Weights of a small GPT-style language model, trained from scratch on English Wikipedia: width 768.
Each number is 128 + 24 x the weight over its row's rms, rounded and kept within 0 to 255. Layers, rows and columns count from 0. Numbers have three digits each. The size before them is the row's rms in percent of the matrix's.

# layer 2 attention query, 1152x768, rms 0.0421, rows 795-799,859-862,922-926,986-990,1050-1054,1114-1118, columns 576-767
105:107155087141139134126113125120101131115112166146147152079187176150136130159109118079138116113108104140182105072151078107151123123121104092147137156158095114093145085152105121126125159166132090088110130142138153135091135100125100115112122133143127110130140114143096106114124120147134149133154161132123134140122156131202163129140131153078110144156142141129104135127138144128148123100112149122147121135099160171134130109131147116140106141114178146143117120121095150114149150134133149168116114123131128177115087167155121122121133169153141093174169135139160158127129133115145091151
110:149161111086136123135152150098118137097107136104134139185102120158109117128163091135119122131137168156169122131168159107150103166141140135124102118085122150106072103106076173142118106143129088147160124141147110141163113175105106111142127146097099151132097100118147154130196123103128120136114151116124139151133122144126118084160114126155129160114107113096116123151060124177171118136180137094100152100143150130135105164097133143130139101116204123105095134124160097134114119142144124136105147092107108112112132137159108058073142123139104146116140113146098097108116106117133158144
112:102153126110107170108099114119149113126122105118120136103105130101143133119077139130175121155148083090142106102119132122110145132136129105121144170110140100116130102137130096148130133128097118125148133124120106161139123120134089103160102120129130138124125122127152161151119129157146146172144140084144158146094085129131128113128115113115131127094126155108156108121116147099096130139127108091128129172148123107103109090103134156090129117061142141128076156122122119122139107152128135119127122127147113111146087116135140099130131101180102118158138149107130128078143101142105135084
119:162121131139119134136148126100148105120171096121134133092131111162129124117144155151163120131138111088142102160109081108114164136146125105129165167065107143118102140118145112121116103148160152130158122149153079165133147112124119085103105088165131192099103161110112124120092152143157124142170144143123130120177124188137136169159078141140147132156129161107117122178128124095129128114140132110179108137124148122145137157130158079107118165103138158125138155092081136136098087143116127150126153124114147146141097150074138116104123092162113117123096149131117125119119126111097136094
113:152105169105131117131180119137142135124141155116167109150153122138103111150096137140132107099130081106123116153131134122109094154159143058101151114177095153124114176126126102102101146164128121161127117119143096127109109108065144136113138143144129095087147118099139092104118153105165120125105143126106117145111133137128135142142114138130134105094130115131097126091133111148117133134130121147120143161116147135110120141137160154102167104158125105103152124170100163100157125153140137144143171125146131120124147138125102069149108126128131158125125143103133145116155086068123117133
118:110159136131133171146106111109116155099153168144139121125146090117145159086119099137145114096144111134157100138141129129166115144150177179126111149117172174164133126113145114108113121102105134156140133149125158120167121135089099120112143148122100207121105145125127114118108086142161132140161086093121122158137150111176119156121119117135143153138199127124166195105158076132154137120131126155146134097096136144131124151099130108143082095108118145164133094117087107124124146137145131139121143169097113121157124099096127109155116147134115093115152160084131145118098108135179112150
099:141130128178146147149135119145119123134103149131112176159082097137144158180117115155099085137136114132131179142130147125150087100106142119118172116135125108120138170099107136137133122096160188102142133130149117150166142123094129111065139124167096085122156140092111122126150135140057155134107063132132131101105124143118134106138118119114146113134136113092095135168161145112126142117158155094069137168194129109136166139163145099125165109107132103136145132137134138134147108109114114134104114113091159128098137144090140153151154126074125108097166135146117120126127105123131110158
114:147147114140136174113184111144120104120135141152126083114129138144200110131123136172169128133100147172158119134132140154162111121094150142178168119128115169109114132157105142138170126103136086147122110116110151148153085158168174119092092172124124163102041114117142090137124133123111133099179151145105121119158091119121108110139138126139136134118127138109139161125127090139124115085120123114082156124099141128161099142098119091144131100181118124111136134124149102128113163113155171136198095102097089080141138110165110119129076116137134121084127147133096131159126081118136103165
107:094134129159100077098120126149090151097088103091130132125122115133121086118083083106133082107099141104142117132140142132081087151113143108166106136128075147158167147160102109112130156113145130129151149095103146158160108123136084130137167141112182114108097137158124121157128143144159113123151161118117138153088177137115090120107134160158108105104098148127108164165133132062139100140152140175127114138151111162145143170122172102100144117133159131158126157158113114141070079159145139117114128113108148136163138115156137143103112112127092130186129127137130135105143114143131137100
111:081094135118212080145150113107135182109131107141126085158120156115132120132137119100102169114165148162141172183090114158134118132106149150124131111107108148086166132127116082120190124121141094133113096115101131151109065086126126092149099143130146187130163095123146124118141126131138113149077148144146160145148106139102165149141129132132113109161140120122101089114095107128106175111105089128075150122177110122132133124155163138127125145055154118103143155094146112074142178101152116120137116210161118114123118157112164161119116135132147085138093091166136164127093150139106173114
110:114144130134162185136099158092134154169137154150125199110134104152136133122098117143120190146109109085115113130134109100135155143127128107163093136148170100128130155152121116153110138113149114106115155106172149120122111131113134101070150102165153142094102156112124116136126118146117120139156124093100106136154179132139150135111167140128151110135163149143137104114135153085128113132098130132107135141104169142125114102157150136063137123141133148151120089170121132145152116112093132100114121164119126187100123120165149090137139169141116153160147128111142127120147117134143093157
105:117148162121114098093105104105112154165146160130124090109154103094124140109127108106150137161134128142112130147149129070146144099151141126102100123126126178138119148130100176110118162165118118130090143154141120144138139110148119086135142188126140128131141149078116145161135151101115106125156111102126154102123157114158093132139139125135104122132106102115145143173169150210129117126167139118148110160134124129139130114100129152111159161100131113158177080098132110083175119139134092113168129157109096096063153147120124115137086150110134163123120131150143096148133134113117112133
106:150140117153153147141148111140138139106167128161169142139133136113107142116132150113122134126138113149137077148125178132114108146190122114100157148105123092093132140123207118122132129114110161111118121169122116160137150132102133144099084150127109082134125115153121113128128155159149104095114159080129159108139133119167088171099145113126091128120135083128143119137100079104161114115165076098143139123109127110100101110089131140151079120122116085115111146155109116112153124125158133149157150138118141139134106114112115144104148147144133124144098153140112147156158079102134127124
115:156131142176110126153119128137092126166114139095160182094152148147133097125087088112130085147132102165123112120120136132115123100083128136144114133100055124151128130114128105135084145108146138122180096141118117094148118118147095115099162175109165137141095135082155132153167107086125124136116125112138112135143112130150069097125096112136184125120118132096061137137089165148071157098139149119123135184138148128138168130170166125139148139106096109097136123128158154139142144111094119125104078143142141152129086160113075134140138099133113106119163112110121106093107173089083107164
100:109146109106117075102119076114104127169140119109165148112125145100113076117149156152129125128143154110142136097106103127155143132189144111134114117166138157149086160135108102094096147140139128109131139092134175160127153095059117127103168143134119132145135133163134141154142114140116130120118097140099134125112130111141142134141108117103122105178125136187121110133215127108158141106123100169082127073146102131127154160155157084134140136133100106124120132155091110121167131150114143154154087135181131074123114139122146123123139090128122103098144100114161086092133128141118105162
098:138141148124105135128108127131091129151118097136143099125140111161100146096117132078143155133156127101103091119117135110161125146155146104081161153108111088135150095139138167112125135121114144151106126118146134144154073117082135108125115131147105095072128084152097091111122153148150157157119144094142119129120131150141120128132121141147166133107137118181089096123167111147173140121087107135143131094137140139090112128066119163122137106086149107164139129128096117129154104122129078132130142149123156129142101110095097109147098108147131148145125133121147097109110186156138136073
106:119136155077154145146104147144088121114161081113109111106117145180117093154115119167138110131138146142143128107088103132086139128149113114122117129119077136142130053110125133104114114114115132143098084123124143155151085080134134132097147133136143177116160154131113152133115137115119113123099096114129146150095133104147100148160112098146155167139125111136104102144093131101122136141169121111133182144132103129141130161109140139111153100142131140078132107159168111136123127131124162119089161135134071119162106153168106140097116169146135120160131119146149074115145135115102122156
110:118111127153133149147140120144124103075102117134120170106098120144124126129126125120151191135122124176138112163125135110088145132143149121138128144147139108139139136147079149132136151122116123135121139114125098149111113150144120159171123179087147111129123146117107129087159115064118166143103177144126114100138129119151104130132066140115133100118159119158123104159102143122112152111057153138133136160125119100075126113079100138155150131125136125193092141145144123139169125096128110146122113138155107117111142112105130164116137074163102158112093136158121148101111111133133136128
107:089113129114138128143083141163092131154137109094125095170076163073160082158129143089129148114092090155126134168138132150140130126109121107102199108112125096102177163132108119154137151138088139113162099100123125141148134097124098114134116119149154150117118138097132156091143165117121148105117114147089099131097123109092110122113125149148182135100136160134089132162091122098138164101158115128110108109134106117137114175124138174126123149136126138106149161153124109114172141161102140145144087143126121134145112141158118124121155114111160127170149115139116108101169094129133158137
111:117118096136113129133145088142086158164139141120109128126112113099115117104116117152157117138117091137134100152136140166116086122122116101109123121129086140123089145139150129165127125107138115146171158101113123132108150122126130143123131128112147149084120141146098139115129142123147134133080088125195118096084141107163107074113131121179123108109137202119117123102087147141118078118179104154183125115148101143147120127145152116102158144111112114148127103099118121141132131185111142149098121118136126137140140169123106139127129133114112140137148139104139109136128127089167127166
104:141124148125135117112124154137158095142083140112129101117072153140121160137135115148147144128114109105127115094140108127105134151164115093114116141133123118174107119135085125131077142124131123112137147085166138158135103131127136103135161136111157121123147119106129112126108128131116130120123148105099117107138102138108155116114174123094128152154143115144138148135161142127178138086104128151129136119105149148135099168114146135149095110126102125141151108127194092159139123135110130158119123140123102186168074137156122124138154135085170092084118127143155155083126117132060147163
102:123125151130146118140157141122134145085134133132144139127081115088098172171143136111092137117201109131149152143145117105154090127107138146119178155123164084103123176091109129098115124128122085143122189139146147092151132127086158167130117119116148150164146114092134173132144171112146145130144061117120145121123146124145169135134117152118145101125111125136139132126159124164126128112150153130110168109125141125158134121142151097113146128116132174141098116099115186114139099125115146141089161166143068127110084136116156130155131094118098118143115112137140077111163157114106128139
106:129081148140125151144125136146140191116124136142113105165134078083083150149095109109130121146167130109178153142110125126086137094081132145152125142138129139123150072130119106155096117127126094144118151139110145149134154122096142185115085143158114161144064205128138151124113143150143148098128141154159131167119123133138134181138109096115168105115142148127146130144117119123092150151124126107138129101155149093084118166096170123114114140090107096109119141103147131130160131121126195118092121108103111146176127096170125126120173109131114130104155118170123158120100123150137164144
110:102128162121151141149102081151110120140102115145120119119169117142122082201129128133145105148122142130138161134169108155134121121094141131109147116152144136172109113116167144135143133109134181140112133110129122116169142129116146136068129110163122171127129162111069093115118134124145158093100121128158103107136145138080054115073112121135121090143091137134132145113070132130148102161162152135181149108109118134159121142117091115161140171119181149128163152065122084098144121144087102137118147111171147131151135103118155111102145140108093098141114094143144135118115146124111140101
111:112111158150140133106135129096151171155189091124111151148147120114114117117129097164173122125117139121131164137138147154128118095115125072144115155146106136123157114142134122143149161208109139087079137131116147154173106109113147140088150131126113108121116141144099127139111144125134143163094115114137137149121142136154143119139118114117159153132107101145150096115123164161150160132192087152120158117167117150159142146124129144151133142142149125163132106161134139163133091155128102130138115115118106144131108142091158094103114091092142173124159141141115117116046151138148125152
107:081136155133086108137116136120149114082104134111151098117141126155102128101110165143116107150076127101125120102103129140089114116121130154122095121095091107090123128174114142143119143122121120128138095171149114122130153098134131122132160075160140128137101133126145136160088148116140116153075124145107160151130093089106148113146129163171136167115183147131134143114133174124155140121113130093113142116112143161100144139118127107131106147119096173116118115127156103133125132157117151130126124100115132126112116146164135082138141100168133104132110127151084098096121142119114112127
105:129101120136130124133104083079123150140162168119137140124111098161114120175131102145118140147086133131217105127079122140099086126112143140130141060110113125134133138140089103133130121136091099111163204157144137119134133095114084137187129113116103097115137140125122137093147152080135150145139130114137142133119143120201150085133129129155141119151122133130159125125103128156113149165121088144128126150137148137139165186144125104113147096134091113141105130169136153117124134114154090140092140133108162137120083102130111135091123131147105146152141108107123133132121114170155127144
112:125115077155106103133111143138130150153096104095140124123098123113153137115144144108158146121156150151122148093171110118111145146170147162119161126144122103133142134118092129137138088164153091137146121132110101139107138116109144090153150115115133103131117137154132134105107111133108141200153151117104131163126084136141112139160115122156137142121157109099122084098107116110147095132072166135157098129129146172122149130147177146126128120115145129116136110154131156109116109087119119159166149121109103151155112161117129128086170082136138126159109139094098139182138170162129130129
104:132138104117158077094081077142149165142090114100079094133098139148129086130136149120127119107137129163148106153097144148133112198097142094066110132120154132132114115147112136136144122174122105142130169132117173091133168111138151134151123144112149187147141113122104170161153126117170155105131137121163146117087107137101137088140149142156114097151120117118183125129135121077134165098126106131137167128126104133189129115173123084122133139098149132124143174091074078120163120113132144144155117130134162131140105090141190155121124132149119123093137122160136135121150129118132121159
# layer 2 attention key, 192x768, rms 0.0413, rows 154-158, columns 576-767
101:140128094087132154103126119127146121093155104131132088130106114100131124144089132122154121101121130096093153092104087119110142062151137142132114114144114127124136079138141166135108129128119148138100109163133171161114189168140142125113155131102147110106110134083142094120124124099120115086125112158134084123101112155125088106086113148086113130124106104100114129097135121132148144119104121190142159127089088084124120135122098150137103171073142108157182076102114130121177098113098174164142125097098139078131141124124156109099135099119079126093142136139144111167157074121136128125
098:169106092125114111111132140159142130137150078099141102131145155113113143120182096147179147114124135129119168122116142147122147110098134153113128115123104166144115122134133115133121115169121181117103127097098115145137133103150089184131105142140107109115149114147102120113119118114126144129089080121159112098152134137093090156127131148093123106173097114070170086154109109136092105132137090152083144086123142164148131109151124118137133147154141115144148113160108164142114156106148079153092139113092193156115116135104115122168130117107113134150074110111120119121116112158097123100
104:157106112053138122130129119144119150132117107107082091115082149148128091124133130125116083123137111137126124088111118161107170124159147124139104103086138157124147113138154152125142109103143107147136107143144165081086150058123165156121118151084085095114154136117108094132117141141124152138091129125130108153126081161119117127113067122121140139112115126095123113138133099115095126097132114106172154146150093132109124127128118179137108142137162112156120093170120085125152133169099138133124172081147142116169114118160147160146090123136145146100119119136123082150121114200133106144
108:100111147125166131115147132130120098147120109113140136082150148117119130172116109130117176114126150097119143103108100117101193132178111128119101124165082082104158125089133153140141166122128159127121175121154098129104120122146120142125155117113108116137129167113118157141150127087122122132176142136120097130072120094122190142152159113100136102114147144104126118110149178089128131147124101105114127144115095103161123145118128124088132137157104112160133139151153170142141101119147091171125137141129125121134128138134151106127147128118126177113088115105125114136109133120094114123
110:157072164151133150156105115097143120140106140133123144092136126143171144110142118123168124142093138137122122179154149116139139126124142121154091143135081112102091091103127135117156101108149124135106134145129149138170116099126121144165126115145126168141095139142103093146138109111115151159127127090163105156129143137122062178154123137103128131150152143121122086142106092104086083151145140135119117122106146121135117118147127144133124136137122060079111159157134138117063101143089103129110132121096127140153108103157107123115130139143127128154115138148116190159088129098111113137